Part of a small language model's weights.
Size: 26 layers, width 96, 3 heads of 32 (1 for keys and values), MLP 256 SwiGLU, vocabulary 32000, 8.7M parameters.
Each number is 50 + 12 x the weight over its row's rms, rounded and kept within 0 to 99. Layers, rows and columns count from 0. The size before them is the row's rms in percent of the matrix's.

# o: layer 9 attention output (transposed), 96x96, rms 0.139, rows 27-31,59-63,91-95, columns 0-95
# v: layer 9 attention value, 32x96, rms 0.118, rows 28-31, columns 0-95
# gate: layer 9 MLP gate, 256x96, rms 0.167, rows 0-4, columns 0-95
# up: layer 9 MLP up, 256x96, rms 0.137, rows 0-4, columns 0-95
# down: layer 9 MLP down (transposed), 256x96, rms 0.132, rows 0-3, columns 0-95
o27 104:47 32 59 45 69 53 58 61 49 65 47 33 51 55 54 53 35 63 54 50 61 31 60 44 62 62 31 58 54 47 38 57 44 47 60 32 28 37 56 52 43 57 34 75 45 44 41 18 44 16 52 50 73 49 32 60 69 47 39 65 51 34 24 45 22 31 53 51 66 59 49 46 46 37 36 45 45 63 46 43 55 54 47 69 56 55 51 55 58 62 42 43 54 39 59 50
o59 130:41 57 66 50 57 52 34 28 48 61 48 35 51 37 58 63 53 35 61 50 47 68 54 33 45 38 52 32 39 40 34 46 65 49 43 50 75 63 50 65 58 54 57 54 44 43 47 83 58 62 51 56 29 60 47 55 36 52 68 36 48 61 58 60 68 65 52 53 61 53 37 34 51 48 64 66 51 44 12 59 36 54 66 26 51 37 55 43 42 26 45 50 44 54 49 30
o91 109:48 24 65 31 73 47 62 57 46 65 57 47 42 76 51 54 51 67 44 50 59 26 58 59 55 54 41 51 73 50 39 69 48 38 47 46 21 47 64 48 46 50 36 64 43 48 48 28 67 24 49 58 83 50 41 57 59 36 37 65 61 39 30 47 24 44 59 54 54 47 43 47 48 53 46 47 43 58 59 38 58 48 42 70 48 57 47 53 46 58 34 39 63 37 59 52
v28 094:57 52 60 35 38 68 49 26 74 78 69 38 46 51 59 59 57 40 42 42 81 62 35 42 65 48 57 42 51 39 54 40 48 33 53 46 63 41 52 38 79 53 46 55 56 44 54 64 58 28 47 50 57 60 49 39 44 72 50 41 36 38 59 44 55 41 39 63 28 55 64 32 51 52 39 42 27 46 24 65 49 48 37 39 48 34 52 63 45 62 49 63 59 50 59 59
o28 076:61 37 37 58 51 36 44 57 52 52 52 44 45 65 43 47 40 42 73 58 59 80 50 71 41 62 19 47 36 34 61 55 65 54 43 53 64 44 39 63 50 51 79 54 28 49 60 73 58 61 50 58 55 38 36 44 51 52 46 44 37 55 47 70 66 47 51 21 38 41 49 45 51 39 66 50 54 28 48 49 58 33 60 30 53 40 34 51 58 61 51 40 55 52 55 78
o60 106:47 51 65 38 47 63 48 59 37 51 47 51 38 61 37 57 30 49 46 55 54 46 61 41 63 38 57 61 41 46 50 37 71 61 53 39 50 70 47 72 21 56 49 43 57 53 46 32 34 57 59 68 40 55 40 61 39 45 40 64 82 42 36 59 53 40 50 57 59 33 51 54 29 56 69 67 74 66 43 61 37 63 69 49 54 63 33 33 42 33 57 59 51 53 46 26
o92 086:67 40 45 45 29 28 61 46 56 69 41 43 41 54 43 50 66 52 43 42 39 55 62 44 56 52 36 43 49 49 46 65 52 46 46 60 52 45 56 49 63 29 62 32 16 64 62 53 85 44 47 29 64 47 46 37 47 61 49 40 32 38 38 58 73 58 36 44 31 69 56 39 39 42 63 48 46 31 62 34 66 29 38 36 51 37 46 56 38 53 53 45 63 49 64 56
v29 091:65 53 34 63 32 52 27 42 51 37 50 66 51 31 52 46 54 40 42 54 50 38 56 66 57 66 54 47 50 39 64 54 41 42 44 25 57 39 62 38 47 51 25 51 48 34 65 43 46 51 53 46 43 71 56 41 42 34 68 35 56 72 51 38 64 38 76 44 52 38 39 49 54 77 45 38 61 39 52 57 40 46 38 50 63 56 43 59 56 23 45 31 28 59 69 35
o29 092:20 47 32 42 55 51 35 48 53 54 29 65 45 43 67 57 32 59 59 63 18 59 52 33 56 55 50 40 52 38 38 49 46 44 44 58 73 64 54 52 61 40 37 51 68 37 51 46 45 51 64 58 48 38 28 57 55 44 56 39 46 58 48 54 76 41 58 47 54 55 36 65 57 37 37 41 62 40 33 69 49 44 68 17 55 45 42 22 50 46 39 54 41 63 42 40
o61 112:49 64 59 27 42 41 45 53 49 63 51 60 60 70 49 46 42 54 70 66 50 37 58 58 61 39 33 51 33 39 56 37 63 42 38 57 34 41 48 60 51 56 66 64 63 51 26 62 70 64 64 30 59 58 43 64 63 69 37 47 54 62 48 58 44 49 29 65 44 61 40 70 39 38 46 52 40 56 70 61 51 73 48 49 51 51 59 55 22 58 53 32 53 23 46 67
o93 082:32 42 52 63 50 42 41 46 39 36 31 49 46 34 58 46 62 45 47 46 54 76 24 43 37 45 51 45 55 55 61 54 22 57 50 72 69 83 50 42 44 41 59 49 57 55 50 62 34 72 49 63 45 29 38 65 57 47 57 41 46 60 63 59 59 54 82 58 31 44 38 51 68 52 46 46 71 46 57 49 51 40 45 32 45 64 43 29 59 46 58 54 44 54 29 54
v30 108:45 51 40 69 67 65 43 26 30 42 37 66 27 49 46 57 40 42 56 52 54 43 67 53 67 57 45 42 79 46 63 53 49 64 51 67 61 50 49 45 55 38 64 30 52 84 39 65 41 42 50 51 38 58 57 56 57 78 55 61 66 69 86 51 48 54 56 64 64 48 57 56 48 39 54 51 44 42 41 56 62 51 67 29 50 52 60 53 51 54 33 53 61 45 56 51
o30 090:52 48 47 73 37 37 59 39 63 51 46 42 66 41 48 67 66 36 39 21 69 72 39 60 26 44 42 50 54 46 51 49 45 41 54 48 65 32 63 46 59 34 55 33 14 46 52 44 71 51 48 33 38 51 63 53 45 51 64 39 44 63 49 48 65 49 33 41 45 60 40 34 35 28 36 54 47 53 56 56 38 44 47 48 39 28 28 54 47 63 26 52 50 53 45 51
o62 105:56 52 66 30 56 57 56 63 50 46 68 39 54 36 51 68 68 53 52 64 41 65 46 56 30 42 43 49 47 57 36 57 58 20 49 55 37 45 56 38 49 66 35 58 34 42 58 59 56 57 47 30 41 55 47 46 44 25 51 55 61 68 30 44 39 38 52 32 60 41 18 60 58 51 26 50 55 51 65 34 57 60 26 67 37 53 49 45 57 47 68 56 37 65 47 70
o94 102:33 43 56 66 54 48 50 37 56 34 48 56 52 49 37 63 42 40 38 40 36 75 52 55 43 63 55 46 31 34 51 58 44 44 35 48 59 45 69 60 48 44 53 36 42 61 62 51 88 51 57 53 51 61 54 44 31 44 53 17 43 59 60 46 64 50 46 49 37 53 37 39 24 29 66 41 55 49 45 59 30 50 81 53 44 18 53 56 56 46 38 65 63 51 43 54
v31 099:67 42 63 51 57 38 35 45 66 50 46 40 37 63 32 51 58 59 43 48 35 48 53 45 40 65 58 54 47 61 49 52 50 42 56 72 46 55 27 55 32 45 36 48 76 42 38 28 42 33 49 64 61 16 43 68 76 37 41 52 64 41 29 45 58 43 47 52 73 18 43 42 47 54 45 51 47 57 60 43 41 53 62 57 65 61 27 45 49 55 47 44 66 48 33 44
o31 105:47 60 66 35 76 60 62 36 47 65 40 48 50 47 42 63 50 63 38 21 57 46 57 44 63 49 70 66 47 50 55 52 47 40 61 23 47 54 36 34 44 42 30 54 51 64 36 33 40 50 42 48 63 27 32 66 59 39 51 63 54 46 43 30 57 54 46 52 60 37 57 39 49 31 37 53 64 72 46 37 64 43 47 61 63 76 54 25 46 43 48 52 65 62 57 41
o63 121:36 46 41 52 60 43 53 59 29 42 47 49 58 40 66 29 54 49 65 54 44 44 28 48 57 52 54 38 53 43 18 54 51 58 44 27 55 47 62 66 65 45 51 51 31 53 66 58 55 58 45 46 24 67 75 32 46 60 61 41 29 37 51 45 35 74 51 48 41 70 51 41 58 66 68 42 35 39 49 50 77 43 37 39 44 35 68 52 51 61 56 37 59 34 45 54
o95 087:45 47 49 33 68 45 73 38 43 63 49 53 54 47 42 61 54 67 44 38 42 60 56 49 50 55 57 81 40 46 54 52 52 41 59 40 56 62 40 25 44 42 30 49 56 59 40 22 45 42 53 56 80 30 13 80 50 33 50 58 48 60 51 41 56 50 52 51 51 45 49 45 66 35 40 47 58 68 42 44 58 53 65 53 61 80 44 38 51 42 50 61 46 60 53 34
gate0 087:15 63 62 57 41 51 35 48 64 54 45 58 40 41 37 43 44 51 54 59 49 70 66 59 46 56 50 46 52 53 55 65 61 66 78 66 59 72 54 50 38 56 60 51 43 65 61 66 48 45 51 49 45 56 46 37 75 57 49 42 52 53 35 50 65 44 92 55 39 51 44 54 39 34 53 44 51 60 42 62 24 51 41 29 48 35 43 29 61 56 51 38 49 67 69 46
up0 088:37 57 92 50 48 47 49 45 53 64 46 38 39 49 55 47 61 38 47 57 57 48 45 50 56 61 60 39 49 45 37 66 54 72 64 49 61 27 46 69 50 55 59 48 55 42 60 52 57 57 47 43 39 57 56 34 56 41 52 73 42 50 31 41 58 53 42 62 72 39 61 53 30 72 40 74 29 69 63 32 41 31 44 23 54 49 35 66 54 43 49 45 49 68 44 39
down0 087:63 67 46 40 58 53 26 29 50 38 56 25 38 63 55 46 72 45 50 67 32 44 52 51 61 41 61 41 54 58 64 47 60 45 42 54 36 61 63 15 63 43 77 30 40 49 45 47 49 46 58 53 47 37 51 59 48 38 47 61 49 36 25 24 47 64 48 42 52 42 47 43 49 58 40 57 33 53 62 39 36 49 44 42 72 45 28 31 43 56 37 49 34 35 37 50
gate1 099:25 38 46 44 60 44 51 46 71 40 34 37 64 50 44 53 58 51 43 35 39 59 26 55 25 39 51 61 66 61 53 44 42 37 51 56 33 62 48 47 66 54 40 69 67 39 46 54 41 54 58 45 28 40 46 52 57 27 44 71 33 34 57 69 42 41 59 61 45 51 54 41 45 42 18 67 49 39 45 46 28 48 52 55 31 58 34 33 41 58 27 54 54 55 62 61
up1 095:53 29 64 62 70 43 52 22 56 58 78 49 55 87 63 52 69 37 47 58 52 73 57 41 37 70 47 52 61 44 51 34 46 56 55 55 52 54 46 45 55 42 60 61 56 58 43 69 38 52 51 57 47 52 27 49 35 41 40 40 39 40 44 47 52 39 46 69 41 52 69 77 69 55 52 55 44 48 65 29 36 47 51 34 48 63 43 63 37 48 51 46 33 50 55 29
down1 089:42 47 66 44 49 55 56 49 42 46 37 48 52 54 37 41 47 41 56 60 54 66 26 43 30 65 69 45 45 49 61 48 52 65 27 65 57 56 43 48 43 48 45 46 43 54 50 68 53 52 39 37 47 52 41 39 41 51 40 34 31 55 21 71 48 29 61 47 72 47 54 64 47 58 41 51 79 51 51 39 41 92 44 64 62 47 49 62 67 40 38 27 44 31 61 43
gate2 100:41 49 46 38 52 56 43 61 62 57 46 60 47 36 55 31 43 46 35 39 52 60 54 61 48 62 64 63 50 62 41 68 32 46 53 48 67 35 45 33 58 50 47 59 38 61 37 63 44 28 50 48 27 50 44 62 44 85 50 80 69 50 59 34 40 57 36 33 61 47 52 37 58 45 34 45 62 42 43 67 47 36 39 46 48 39 59 47 58 79 47 78 56 60 29 42
up2 101:67 40 43 31 27 46 46 21 42 46 65 56 52 37 42 50 69 50 50 30 38 51 56 59 61 49 45 60 46 41 58 53 52 54 24 27 30 31 50 62 36 54 59 25 58 41 52 41 49 66 46 54 45 46 81 48 57 46 40 42 46 49 49 57 56 36 48 69 48 59 65 47 31 51 59 39 51 46 59 32 40 48 68 59 20 64 48 49 48 47 33 30 45 32 57 45
down2 097:38 54 49 66 48 60 54 65 52 55 55 55 47 47 58 45 49 45 52 15 71 61 42 71 63 52 40 55 43 67 56 59 18 49 63 33 45 66 30 64 49 48 49 63 43 72 29 62 52 53 69 58 58 55 63 56 33 63 42 49 54 57 29 54 56 52 44 45 58 63 46 33 49 36 60 47 60 57 54 62 35 49 50 58 36 33 58 54 36 55 44 45 72 74 61 24
gate3 099:51 53 44 60 53 42 49 74 32 38 66 36 42 38 66 42 50 40 50 71 46 33 59 64 45 45 42 38 50 53 63 66 40 58 47 46 53 33 50 66 62 53 58 61 47 61 45 74 34 60 61 57 42 71 68 29 54 65 52 42 57 44 59 54 32 52 40 47 36 66 32 45 40 47 51 43 53 19 53 56 41 45 71 74 38 44 56 66 49 43 42 56 78 40 68 66
up3 100:55 58 44 71 42 41 40 70 44 72 37 45 43 63 75 71 59 50 66 43 54 74 53 32 61 69 43 52 32 48 57 66 49 50 70 30 47 44 51 48 42 45 41 41 68 43 49 48 42 46 57 75 56 23 61 57 51 50 43 53 66 43 51 56 52 47 39 44 55 15 42 68 41 44 45 42 59 48 70 39 39 32 63 41 54 57 52 59 57 60 18 45 45 44 54 42
down3 100:47 39 52 53 48 55 47 58 32 59 50 51 59 50 28 41 41 48 59 62 56 48 40 68 66 50 36 44 53 53 41 56 29 56 42 45 54 59 67 69 60 56 38 31 48 33 55 51 39 44 36 52 48 61 57 34 63 40 69 30 39 36 62 39 25 60 39 46 61 73 46 46 33 42 45 45 28 63 54 55 53 52 69 70 38 40 70 64 26 74 63 56 49 51 71 69
gate4 104:54 53 60 60 63 43 45 54 58 54 32 35 36 35 42 54 44 65 34 50 56 55 42 34 48 45 54 31 49 53 50 51 57 50 61 37 57 46 38 48 37 35 55 51 35 77 38 62 40 67 63 31 57 43 50 23 60 59 58 51 41 44 46 60 35 67 64 54 39 62 82 59 38 37 76 52 54 54 69 35 48 64 53 56 49 57 51 49 48 61 50 46 20 66 56 16
up4 104:48 42 54 70 45 31 68 54 77 50 59 46 27 30 51 66 73 43 31 61 36 64 52 31 34 77 48 56 23 65 53 45 45 45 52 55 51 54 47 35 40 42 50 37 56 52 61 62 42 63 60 37 55 57 61 53 42 51 47 32 37 34 62 42 57 70 64 47 38 52 74 43 60 39 59 60 59 53 48 30 56 40 39 45 54 70 62 58 45 70 58 51 43 63 39 44